Part of a small language model's weights.
Size: 9 layers, width 96, 2 heads of 64, MLP 384 tanh GELU, vocabulary 8192.
Architecture: learned positions, tied embeddings.
Training: a variant of SOAP for these matrices, 142M tokens, 4334 steps.
Each number is 500 + 50 x the weight over its row's rms, rounded and kept within 0 to 999. Layers, rows and columns count from 0. Numbers have three digits each. The size before them is the row's rms in percent of the matrix's.

# layer 4 attention value, 128x96, rms 0.145, rows 0-127, columns 0-95
095:503467456585417478349480557566499544577467474546508577515498453493474480573505455515522486492498453554455452465430536492451403486444530444485444541456486550479482477426569547492501620503486518465503532512452519546563509526614488482538579453579513408481467629542447471491511569552472431520
100:507490475508490526533545566581487495465489568479503572446487476510487547598498560511484561488567496499576579523483475563540571462516489585496513572528577357543510523530581541480453442436595490451562545502505581522498547487484605541488440406454598505576436489391526493434510500526553515548
090:548463511513451537561511428442493472471428466587481450551448556449505562486498457545556520596512465446371555468502574416452540443480597465429546391486475540582449511502582523497527489520588477441437455507469516486494427483548518506432505455547540469494487460403523497421506504398515490582
105:458458482550519499525482506421522491500569475501447514583493501502520492528566485549518526564432547462498439350558524568517509536456491510575529546518474542563493481477392505536528423483411629489463441421450427486602421548479421549515452522578557447422550533576453472562515469542502482534
096:493534580475482487518485444544474513532569530570481411488500380590567484480532481500431470465488475433418534445547472468401517529500451425593533536563441593517576509511573496508482443568505514435545429509473421482495479462508560469503554466641471435439510512470437553505474549460488433415
099:465459576412517480458410477464450518522574603514451480594540551480589479557483504542564558624486489588505493499498496483503526503511524480409406517413442498439479545509516568546474537465484495414543554593488611531525428560408471531423516456522487537475470469564506512500532549552550439482
083:461538547475453451480513548462467591519526524513492605532430542618489472593415522544542566476552475582488577504492464639505478536542488529434558601514486494549487475581481595495468472506474536428606593514517576473504435500484508494396470504486458540511477566482457536496559572472448500499
106:439462467496561568570498584494510525488431570514522475503532537475519434575543476575569511479517532519589498386517466436444542436465615529479515452471448524646460477513526554522474525542438440423419484512546527512397448461518557527512473453521495439570555497489498420482506431489473588582
107:491463519555447467493479475490527549510550433457514485510491565536409505505504503459453492573531571477558508469526437443471391438523462539643565518577523564658394547542374495453546555516454535482515450568512527462500582516513489455544495538539495532484515430508512609436494459484491559519
097:457498394476460503521458531573432508497518502457412559491464440465395545530451575473456629564473462586616487469395480566564465488497421512525472623584566494493507513534516533520521467524487482409520437519510572542516503529490525486503456428473492529462450617491437486517546441508509462532
098:517530484509491467526484452440511486417467557539563519515517511510483533477556457533558455549487543449492536519498541457469500501400484536412496398492622463363532500586475551518414449460500523542468501509465564482429496568385447610498534558461492519470507402547600470570459594533496505561
095:515556496477508476551528548546456556527527507463512500461506406487541441494414510457450489541527451438505511488428444517501421428475404440587526673540539432512495580517458577473463581545494506431523526463542582523524547506472571433449599505520535501565499622509500520474510574486534427450
104:440529555436524497514523505503456498541474495494467492480537606495552452500482537654532491457436514483421463459523427487419599530510474467386496479488552463511481512598519465637560558576493448557468515509441488509437449453470554566439548499555530512440463431498464528456484539423406536426
085:474535442556617454500572552464528410499435467541458476522558515391470523447475494550412415537469583440482587469624487463466572512520475518550668502501486553473472549466530450430526467517492508468505521511535483520449562558551557448481517522549473481496401521553486429446538489470447491536
095:485528475495472553491549476466556572471541491418464582573497593582395545502409588489484493460474522609474405477416470556454465527481492552503519576520517482546410414552451515449580520494428475459541533578488544552529484462484507586523585579504457513433523520526467482443551485496398480497
092:510507428494511461546474535516473543591579433409522425505509521420437531549439514553537482561444600528464491627531454465531525571487561534440443471409484473527475403500482511505552506535474418607570538551544545545490587520474555451476527586486467537405443486521497576495479539457453491448
102:467554508488498517483579509472468514494546524450418502437506523504491491583500506563355468473465523413448584470566544480483487451519584523663517484462413510488444588506554422483494491586514415515586579547505522554510532477595530420520491477428493519490439514535497572489491575517563511554
102:449501542450546498455536419482562538499532537518575535444567522558424528543560566441516387488507502477460523471476544493556482482489509505408500489492559504498443497578379480468567533391493556506615551456510490421585521581478438550530511543488481567522480478554550531443462570518601471604
093:479455463522521443453525499439554511459416457519502451551524518467492552495571420498503441501509486483461641585563506497522514530542541530489559386433525535404387488548478378565452463522519550534501503469534433466523422571541408549480505534441484452473529526589479489502518377544455529461
093:507512517501464580514466481446457518460523475487433462473537448465593424533404528478495449448551452419432464549545573469507513501472544503515489509400460562517520459422551489457443434472532466625495461540497461514519509462491399429573499530378561499496561434477587564560501487509628567487
084:602501484555500533496491551412472490460493548506532480410555533476435487502563541542473457404522479547391477473551521408506495619493470481564522465491498500583509503485471591493520422470504428561498483542516494567404534457573426426415481574525448470517566567443517566522590539492496585557
091:426491490463517513574495515473496553421490548505479508469548517536547490421510549598431582416565483466620632361498474395388517457507482456544604521473588435507562573534519438516537459482481448524475507477507531481505532530508528469480545475508496409514513461508536592546490513483484561510
113:531549539502574447520460487572487444482525493439542368471513552480518473517459427466542406484476496479531463510522462460460447470519504586462465524497516436523583512488451374497495613478506524499590538548533509516475566449390498588516590580469409567528545483517541519377473492453503511414
097:526492485522552473550452505512507417497595462521528448472503590478444513556521415506575487395407500532528460444560485507596463583549486502451500539532491550628578461438439468522437459451433507529551475462520517540472504537614430427496536509491420536526586600541470513543461457453490576494
099:512456590557443447444591401447579499523444543572431592495536528520456546518494457544444459499442473518412457481469557495461466435494546504547557483481474551561515473493508487492522527590494552537377396515534503517515475536485494471596491510434482456433543480616526398531510543606541536499
117:533500510500493454569597355471553512525518507514487471510465477508532518474474519540484551464449468486421438509524547587514583558462540442382501520387452431463538433504526518440468405470446475544514431461467423538511464483417534472503603555498491520349552428520485495487518542475484434447
097:473514500450452546524428389494472546545501496517398525559443521490472418475483476479479626476508513493572427538500477530569560445554489470515514472561571533506541573516530473516476518469509492488404431488439446512488496548459493498543482572357590570468573383523525552537432457535530612521
100:528568509524462470554504435410448535497505410509487541563460506472506459421389485519496559563439549608450393470493481578527470458484491458459522526510493457459578482512505559543469540576507555503430400498461488568525399477424419492551479536559469564467532448547618477583478568476476527486
107:467528469525438494562553526466507465529538488539459528560429563470534457482549455575491539561523566401568539496571536522541542482508500444513525413491557522438474544557431519542526459521526541465499522460476445419429404523543492513465505483528510553359514449517373454454499401512470339498
100:403519568469459454521572528546486522478540514524500517466485504573522484454568422525547435572450502486524569411525495451430421461477473498542507604486515431498543482589490455646592585556473584546534479487506519438515492500441525581485509452631474450500476540598512512487431501461527479444
092:420563498515444544455607559453538583537469429460425573533476440518497470433429540443514463512478538440459499504501446487464502458488501483537602569484525454596387539428509478476451495546542471528450519506519548494497500411523563462473588569495611434579507548508574535545439452445538559450
092:523550469470411591515471530444475477506529517533507548510527523491505423446480466439520367398463525453530383592470461476561483562539443396468524488469580499496505450550523572482436475449488481502456471461511419521390457507563522482476570604431549561529564505591532490542483487427458513530
102:584542461589489429511497549487531473536479502526560497503442447495474490471452552516521585493569484544580454616506436511495565544447429500431537451475606426527556447431483570474482459455513394464439492562450479514435486560422535574491537577450513454441529436493562580544439479534573483557
119:534536517461540555547536439491492532505513521495490518477407508506429512521513471505510577470450473499567504554552473491402529558472469481595480562522461405620548508553546450515502426539475422475522396490466450520472533415490654468491476547505488536493538534356439561514412407440528497492
109:575450477530491487537446512459474505413449558507569530525526486533435581596509393469432506510531394506484522501354547539493478457504465540590507475508537476509428462616542551520520540500526511469529489485540466582474488440522516537515386559486448485523581524525556501435619459450402513526
103:548509499523479499521516461514490478460534486486524574534510505553475533423475448563446469448518546454422508502411563578468437557492414485505572551458591512390618497511455572424484473485549641513512499401517478418547492542540535509428580430513501478449489536569517477463506564518416406513
104:473448537514477543492632447482540527508424535531493511467570492514444600449534516484478430413523504526338528518492549531509554524565429468490574475473381501407421488515587417537517451495538439520574462465519520477525426426578489480477491521455457476508502583445509522465566432494438520482
094:585464514551548498456512548544514476495540522504480492536563590494490543560554595545514445495610521425392562472504572430542559496467498584455436519495424479524464427501431529439518496516490408555472517511516587472518556518432484446576379566475502557475506390493523437519514570524524465577
092:424462524485414461439519451460572442449462468550484551422557470425576517440438465418484454485548490574529569520511417499512479454530547478515643417439557442530558474449561545430445426465486446501489475451492427477494450578584469486490402472511565486529476485491588450543524483534544530476
080:481474499503549433425380454438530490511550441508506552574523504468577496518381595518537513461572489444500546562503559434488562486486540546375450472460482543467545509462495469443440537497483472539490566510551567498526552574527474386534556504416433459472432415503548587555506465501535572463
099:494504481539560460459509546534476514563454534469527550443488544503485456527403556594553472444439421525461450459524497559475470522495450434421461521455459470466474547514573490511403548474501523420612554582465550560485480411375451533430553554441436526475512546550553515537582587512588494502
101:530491532519560437520474444521595438550459506564466436483479547476529467560486440526578449548510503522474541568637421451461484436604583532425446490508474534515538502443525485455406573532470468410474573485558585452430502503419486545459560520487393503504540435519524531493442526588516528514
109:478487536561505516359516552489455504469529463467530508474474505495489503446588453485518455502517499433502492431444581553488401506467506592532395556416480470383530544520496480463475578517480591605559573485437521465583545516480470470534542538440510545542471535560574403459551584467474436516
086:507514428535506499515414519461567482518494438551525513536528410432554466539471452552452593463577496522547507570510495453484537407564497531502528442443484561593601556524601459484563503521545496436493500429452339469455541508569545473486490545439517449515450511526517555442526468386447515548
103:440537505424466433485462486475507546525492472488431453544537517517540482535518509551541467500486546418411619604559490473549506457560518546457488492519567570359451533501474424578391518568553567561534556507544548458475524527550483472478596501448554528525439473539489476546506583541409545430
083:548510528462553542504503432506505498481497517561529461476522502502479489557504450470536437469548514555486489516520527470418425502518570530513517542473335514483608399544515474538542532428464539431571439447529398479573517489499532504513555574553371478552527668430504467481470537470437456501
085:531513496523510505551436410461445496453550557423538490514591439449512593465486551501550497523482511479506500460462550478493509436392493536507509498486472392425559500486477468435498452397512476525657483537508478463486518451574485519463579496573427515411505592388499534513587526444460467579
097:528463474445606505601488412454494449456460513500592433541439466535482488491523554515403614541478475517648489520507506504470565494497453510455556470545500461487479499636435509526512459438469575476495463427570494506514546499424569473552582520473482400502486515521506605505504448436520489561
101:507500474405494461529430472556441442544533560559434450499553469450551418569514412466458529506539494571514437543493539498534474473574524450421488533493518549528616569447455577506515600430543499444466539492552573508491616496449472510517530440476561548512443483524476509409463532551523567377
114:449530453452419563461444480493476505529515565509462548557489529545517422579521397456561450469421533492503375544449558428520399482515562524497438496506481567406481469440549497522400568547420487456574496520491485483485506473573550474532600511449512526491491552534474454578471615542472513569
108:461476501480520598509602389499556565502447525526411494531460540510487466599522518472451478522463461456434483458574521544449519429514563526598514491574435542616424445484487557521433486508511518405401474455473449530496444431586505578539444468533569529539516503452492478522457440555488552564
081:538514427559525501466418560482486494453531496499514413491510471415455491514544393425500472566429492462526458414502531450553374534487546523567441554504505571444552493368469518500464502458503549530506514496512539548503574564579453523468530500556492528591507578546505382568526564588449460538
096:518462513467451519470520475488573568529530525547493420485421545590395540512660488470462577483430563566545441521621503556449455547521564413492434421531449484499414454481510507483478537456524471473541563434489464520493518485531526495558548488575533578529439506513458587525489578578487468518
094:465535497466474559510593512541495488512526525497429533472581561466570489508496554548438401447510539553416568421548485405576513478575517393529563536515448498542479594525460497474554463587467421473506509433535560499474464449504468408483489432589499578441414508494443433507501581508518429474
098:550498454461521458513433471455448491518395559421532495540510500449546456527459462464534560531428465559550449506500476558575503516492535444483478475544516451463541557481457647473401560405481583497456504530558538575412535495449424454482506437490487506485572563476460462618590526535422556471
100:618615493520455497435547574573481413521532492486527500492535457513563438449483379513446496425561509581527437544495506469491456505525523523553482430475482420487615534404507451511530549571546407543462539523525451508494517509501548545525423572455592444573532545438458537510411518485486481488
104:568545538518510543485554605435458447453591516478495528545442628507484496603569485525455435488530508475446605526525522491586544526467483587570460575554495446519516455511396502572519520542502460501467577529497511581454459498562471463534455488560478539516492619564453437504458520572512424537
085:433406530475537482458414580559534499499520516552528439455541474415515515437528419452546505506552485483516513421420486536466506558492417480437564566503539556471449486481466528609574471483511480571477433459471589423554440499544502503474495480508505514534585521508488393464425409533523483353
100:528544472534567409467418473503453483459494495512519532470499476468504503442326531489452607587438462556565420490430536450408437472455498510451562445544503499466508610495411419546527474455538420476499494514485563524535505499477489570450569530430418479498452515427453529520457513543569507466
099:534468536512547564578436578575439420528492508461426470383532544420581400516455461556493415437488486519432508454526446501545522502529471544516542520484462498540638478529528532551544539545498415581469537568443511536466443442467441543545470471505505531466523503602576474469447499452552581483
097:505526488536533548497487483471427446526516422524510462594504544480528489535563491536451542592446530473458422521491573420517472439444525553445387427444494513473534524431529439511448630590509540477485558522480507534533555553472465491548582476446470485508418432602570556523495617522543494586
093:432472502503499610540573533564466478443547488454480480424509579508424460575483581550394442462526534478497565433504476397488538498498529531539502494524537534562528522583533464568531479631505442512463431532546558546451482457504587470572398431468527490528510528465588514513452484515620490520
093:481514594446532550438596480526574439523486518555521580512449543573484479506526445505468360486526466511400579557521511514512533551551441453535624497526445532505479520569518516509554542532523552431565540455547467434506431502509556503476471447541507445490469595567520572512421473464603422538
095:527584488426474507457541495525607599513482416522513467497503446521508567525530482480508510469512478530439454647549450567452426549537505522569567440539507513625508453515548607406480492506548509508449532501514477439500527566519494532412506595447607482571484514485461509459479538464425516419
108:516606498496522551524528526491516500494545564407462507541479494518478522535618474486523516422554495418435421498546513484569437464543575545575447549520529438455483568415529454489487468468555498538563584582496574516514595504581498510508439390454515470542482514437418592423513524524547587534
093:509497581391582505510497469496530533559490538465542514547486487501498576541460499540359528478474554493447493539467526539594454543570513502387568444527435391542456487517482477549456489494472535541509455496566535515559480520470543528538504531460518438502459595415476627432434463452497626453
102:557404463461414496459407487489535485520515517516536547510526500546578461513445484504571484576514450477512434489495505530476531440462497523535358527453446546545504361479482531602479544553542420613463521505495513551408480514505510511386529500580491459542462441551508542488491620557492566531
102:419547591532425459458506530446474581457439516517456547458487475490461452567566476522412549477438530478500582504555525623522495543508499492419384451480454446481530506514518581616507500472503515519535468466467490465541527522560424504547534440544502459450407476425444607498479375502481510448
101:593518511438459479480569489409453494571413555545419531443455497595377455542468504592501515532512564471595552442508542513479438515509502480462443489523564561574550489522494458521427513446582372539437443504474426486479470468498533462486564565503449494465455383490531454511466540483461510467
095:499481501583429639414472545477489502542447493404517526480542428415459551492495454518457468511562491544463499522468459484499459541547531546543472568472515409535430586545481470536485556567477527559433501567470460477520400571528556457560485472511514553514489561543415391447585482562465417560
103:476564477549486575511527519427424513503424470459479408533557468399513448469442490445560469554469441473435527518484525515420620520484541572532555447509493502455493460501449531531571588573542618564463546557513484468493503415533465502485469485569504449454606496435545430532538476526416446573
113:494393520444482456496514510507532569537438474560475576479530524478442573509500535504470485508403404488493547587520490429478440478554481516458457462524495461483534578575482503555434402462514568505484380559474645522476458470517513457551529439427509437538466473451518382531545514529509617525
104:484467503486534525636426401516385451467430445524511482382521488543532479466528516412514438561582550492499526484432543465495496472506517537559473547477566454489406485465418421474490477563497594495565505495554627502574577492471581525526485582502538517511562452512488553480502539445542541518
104:494473535531470443524572459539480443490437431495570462455544489479498529380443500545469463439476552429595468513486501504479452523474412474589443523644531485442525524471554432371564561449577496553491542439449505421513523567536583478527592474524510454488570528455497485504531491529578532552
093:471512481457453513556528386596485462521432460534461512503530525518515455554500594519513458505431506474583507551539567460483449519418476456495540432488509485418522538494418495529487459496512505581629491511491495562434599460466487469514535424421533441623494477407589509581431570490551446535
105:465494517478539470573425468549606549415528511463594487510603508445522499531591463534474382541520467476420453534560480513511539471512489390458522548568476563535502523444467531536548542489428561495547427456526558526417589512509400487500391461490471487418522501554449460520561535536475443549
099:422472491491578442485402473545537539593511613608558456422467551399524496532482462495427446504492404516510475439492534510453430457556480452481571465520476501479553469535524504532519545517474483403564413517513530527494453505520436573550413426484451452377493513540432529486469551561484528450
104:607531547447534497585539455541519508526541463444507394522445521489567515512470597484530480457450517495565597524571507503527481509476455512446461435435574474512534461479470547450512460486528480499437588406534454451438460497565541408528581449447504570551595430477571517525542438576507443597
102:447509542559484504458502502535518442492558508507530485487522547415489486547500543480482519531527615482531433541555664498422415492483533424511547358489474549491477504540499449451571570452456541467497527469518505474384555470593475539596486461469440470425479467430579543464514422468531460560
088:545476433461568452414537523516426490515437499509543593437447570508541477542412515444522487485483506444534491583464535553458516350478544458554476520438517494449495523523526389578491456551477521424505532561513490578514463494504441492504476535444422468436579406614420449487462537467533454453
087:554430468516530456431477472445498520449500515468488493512479555545424501499489615544468564524520562465446527543438501445457515494522480574699505519408514483456428624483448519420454397524525428465449533516455550498500536512554538455475474507456451583537387505490500496509468530579534472471
096:518458475380399475461542481447557509521516510542487477560513514536545494380456524577423474530531636497500436468443427471427485458479483487565464476482445498519569422480554580473486487405437442400423532556586579473442408553498551496553505490489467500539507470483536576467484483475487554483
089:565489544463497508514535487430521538444623432500494513510607484613569523488635478471517539485563574465535511518541432438530437529495545476608453507530480547459478459531508564445459434402501450500463482472487481486466483517485429387464417484466504547527418495538498448540486516430427389508
105:539483549503614509475561522493441467480447425581449368417503405503491454496441459515450455582549501481589485519452542555518548515539482485470556480503422618515529553414514417542464546532522497508549379457513467533549418498507453485495465542517500439506519479506540476382485465592501489441
098:548534531531450430487436544447385468518388523480576546554517463583491482547483534597456533403545528501515452519470528495550447524521605401452477507452475451526521494524475515470412480539516532592472500476520556453486451471461520508471501579557519498481418578400445525509393500437398543459
109:478443443444518514502499529476531428515498489508381561458486444582552538519493447508520537527537436496638517462477490478458523456585561529493398475467488479454498474464514503506526453389551385551528573417484438605451467430484530528447525444602509538524419457444568508410475447526475471492
095:509490447490551491488409366494516439596474563501476559445480617510492476475417653553494528555471496570485540542518506523484515509552467494535504528449559451585594413542573483450574514525458563529446487494470439458467479535466412476502530502536510498511533491457553386529389501470487534476
093:525514535512548445399529560562498547483471506473512508549599538515498582500514452435540416589574516520482590445573462511520459442556559568524547544563414493544450557454419455528518446530438518496515479583499542503565525571463515576476498563511549475466425544591471382473534525582538562485
101:504515500434497468519480534544463494482462541474449543569439532461432532620578495434440618475496503579526541555533417557532464454557476532490594473491443505437586495512479594461414509546590420539506485547477537488506478548440538475539498491447581517518390483419552560560513467438538413488
103:474549476503423490479532579450454510470626444513481481551420520625511475427465604445490447464537498450444376539424529442543496479479581442430463581446534513499469516464518532475450417521537539439465462458563568507555547491468541494524391478445545539506500494428490527466483561447566550471
101:528479501506537444628586529440493503495548480499505507472491602533494504474414511453478496383473433483559509491503546516556525398521469455498502467494576535536512414635551474471515450445534491512483492438492522541514475328481489490458439475536427517408542502517569490519434479439518596581
101:565643483497566539377518518446495495460522528484508512510409630508445474469530504521420532589543479521513480523548544489485428527466524519562524492461509559489463523483522545458633498472423502469422386500523452478526475518476506548468395510487474490437495435473462434579496503458437600423
087:545525481505465434485449425475401562533489453601502496439469532506595483473453504525541511456447493415543435429444506540448533516552558489447386336621540512487495455500396531516523420462530554404520503434528540481537451461576537504499551518524526489506466487434492447433519488543462485476
103:508531487455512508542539505509400460469401442522457515513481493516520433545412504421547532491412449540468505474491581503499418516454442513514488554425560555578483479514565472501511433497434563530500463529510421485546511398463545536487553553446525469570526411480578490549478529355485655489
100:426423459535537453499486486557407528552509439476365475514515421541469551541496450485529547454422432489476552493474452599459538466488500478469501570455483471605513514605460518515594440482516550447472554568489606481491498447512531510465563470530520557540502507448481481381514518390472482400
119:492471553527501558449485386529557486421520587510492514395527505509396545560630491563471470508505568473503474395506556495483519510528502481522413515550477465454538540474465493473596542373440446552503560512434568571453562511612517569538513433522491499440453446481487457546525506522549543520
098:525570511435498505477565491571485474458510595429496559503529484528541539502519614436600428556491479472534475433572536547496441450461551526523477503483599491495471418481476546485488361510482395573477539470558598583510546471460552580454488515415517514468485429523506423565439534458538528528
108:474517490526437492582526467520489452507517490444532523454520503406560418424600526572460629449490431563440491614528487555514538488443409461493521469499511513565516505506516537472462552603490525532540459516518586512502430619498475461390478474495555483588577541471448549472510427469500533571
107:486407495470611361540445517570472514448506514489580442424526467471493522469407585490542516489456498593540477492482461480446538491556623428427498533465403552555568455474516452446499454524442498561558569430481567549455461572567535455505519502517523507520481519449523498465443428563485456506
108:464621519518529481465502490498416461457480503465571591480477482492521601593501517504538514342510522487597497464511423519533500480436506441525558501641588462493475467516529405466470463527506462454466500486530566550502488471481466519481568541497548535524515582619469360514469530538504480484
091:511490481479534460419480477480447468468471452581517490575540460473501531558449491438429587538395499487567458594457449486472466432473490499548500523499558486466449537398553495490464508488497576426453516411508437504567508583399393494540414459457507513477468427431374433544492428519545531497
108:554523475530534561528549466534499475509495505478400507542512584506425443513403614578487522525515520515494474492497518552529667503485520519454530471492534494590502547582449466452630527528560495592463490521430519497466613428471448509492486544476480441460556449434439522476507577500596451456
103:539432562535518483428436522481518511500626520482591536553545469464423487535574378493446539491410557446493404510514548477469400482419564517482509507487421483506533483483453470530527576487482600559519486461480506468487548440539528481468451458534544371582487567419523425497435512464463478534
099:467490489464449506518445471499424612565430480542538505411463541476529538531605483474468517404428425513492586531529499355423400503485515528474470475490499488471486459561457528486429478535591469509512457525448536480509514573481431462424521451547519485557442453449396483480461419524447598536
096:481517489550541485493405484569487406532543526518602531573528488465568507595518425458560397503521440506493473511448611459566386505555464556399536485405570544608485441539458525432516477497415532531499498510496475506438456440468460534525463560460506496453483442511580419512509508445494513451
098:498464446469488459431488612486502513533498521586498540472496519559534455543513508453557580486498406526467589569447484451560584491425506481523515525418559451464526509558409523509378519528484501446519460527406493574462476470504476533474439552418591448455555396524395522558497560496432510441
099:535575518528444436447538491448502583465501519528465507536602536465466484563399641469441504532462545497520556453456467550364510481459444519483593369523441571570508535523540437553517525551465537506480546499498544507435485451578452478579494553480403509518513496507551497535568484469417499476
091:572522482433539502573480469488565535520625459475515471567458499558519403502544499449470526478451461409548512488457467570507485544491405508584410542548514487519484521578430519434515507579555531477438551572494562444497491485587512425545524488557507550425596512474375559448577521491440485483
111:562453539483424452548426489536473562545456533539545562485425571480467433389491383567556491480483501483502535494528521488483400545404479443443466484489461484413555450520475581567448538551520504561568490491490519490476470555448600435417474422499460432574515584529511480596450531548498507489
106:453455593543479618444507463587490486442508482567505502399464520564456553548577515471473459494420521555536516479515502485538533530466533485382454496436400520574460468576516505499489516420352531485468486530437592506517500498462456466575466422422531476500427511514461434450474423474559500487
098:490460564565494399529585487455470444568484527521524522515578440473487481422538483505498480476468547421507383462515525555540407415495588453520498485506556518509554481411455479440434481489539490465576455441538409511535457455462547488506445601481477454414602391511543501501468479436534437430
106:468460521448659541499463489490437525520506456469384453418464491421391494488501491585486496479541510556423591515552506525447527552516566484535493594444539405492612466519528526511542555540601521469473450464568522445468571486504559529489482434504472489491506513441450499591447477534529425546
097:393529494540556482525483554482530484486464485554555429528505396416548473542534505437524536497378448504507384405486559534495530476439526495521524528464425500526405598431517394508481431541441516475555463485598489548560469428479528572455448498522523482518522467446450579429453479470482569457
109:525493572399573464521549507485502535444500472458633531452505471464544549583519582508510544503451622519488440448563481482386484464436571423501497513553479543529536462404538498519505471483512422532390542520651505544486491521518535411503444495485450485525466464541408473489491501537475449555
109:524489539371384524559473501448603537591484498540561462561501468534554457523411450441492506524545590494504483440538546555586513469504478478456450523510503487388552416588468548579483534526523569553522542498526489430546522424457521458548478470505556435428508520479487500414549522539462413562
107:484498436477548454643490469462471574437463509532541537470503503529407443437537603388514480576472490484559530474497441416385477561482583483557484447514435511539431556469498493450480458476486474561473451513596489477404470436420504478485459495511480502536493487517508598608529511436451517554
112:442541425527489458451557497516515463532469494498438462471534483401515431480534544517475542552519538468497511543531540489402454541531473389474508469505468553472424558527465552456558532555482457399522486482482604569535468611519512492385509526472441577530440389399421506504529450509477382461
102:476408518451570456576426517458564462543481517500493551463587456483546513463487526438589531589460412605497516519532569504501462447418503489517515470462619460476535477380507476467492504458502602473576458439580429487513573518494561567509476547510492522465514507466479449577512595507472571576
086:548442500459489482504508402578599513543538467440491483461600514550504587485511524436515534432537585529487472468542342539480466493506507432530474493522468468488546370428503489496438523438461451533537630475520508464491439574445503448511504453582510559498531467431491500544481421513387520476
114:537540508520524519424520497486502521461462433421604522543532491530437547606541451444551517476558622455491442532572505519534513517440523526524448425541401564478518414497460485586463607507505488543505544530534574482462546543481433480353519518524409428499454524515443467539521487583434517532
115:569498549574509536498524492483522588510531591465611535416425562501426569450599492565451564411488542431487489518495478497508552511422492524431511361498546463463575561430559481466452518387558446530522588488477511466510478570537477438485507455469435465519535531495445518488513444558493526443
118:540525607492427473543553558397508584489556579499491417534605503560589484454552551512501559533566526598472538475525529499515511490506510514590507454491442426505576557498440567455484461429539500514444446560556481425496442456528496546442482521525599431540511602481509481452518494509456604517
111:434475390542483480490472513522442465456460540451547493515477542490580493549487525421466570529473468428499469595557576458552619509547549438513420448527488463384434583488496506511602479404484522494520608460533468452473472429497461546491538437507527512404490482408506558536574448470481464521
090:488476442448377534532428520573535515582445577414517494632456461451525527422463593568451527489506490455459491610490523504541557554517536432405522500440438497484558525573527509561495484580519440594488511519481495475434506492473575461480558467466482477498514505495570570440483452425474536429
096:554537523489507497518575577527434445464507401433511541465528562454486504469514585429515467507642507542425450548554461490450502478580494618491536440528448604577478488455542522500478500561563515521506403539435527537524550490519516403493464582496459475546535427556557572490539521549599511503
091:406440537529499438486576487570477503539510459469503429465542483523416549497531558417425502494599528504455588486651474576530523471554461522501515533569486459495451459485494527403511468473581509395511486513513501461481528397474570441466439501545583514487496558480413543439517499574492393481
105:551539478489544409526566519563521584516451554451439465531453518544497474505441524426538457484541551495428653543537542480541464531577517486518511516460491502435529514485565454494475498572488452553576579584510546403533493631561483504558561564497461512549482546486584565450495507607506493576
117:542546553490420558469507543439481563496494525525497464492457491465506517511506551572468538475509510552443565550545409477538641490497571554488491474420521495464564525455597534539459419547508493491461508500502461520574452524474343396525463462453524477484500521587440484419453375590495478436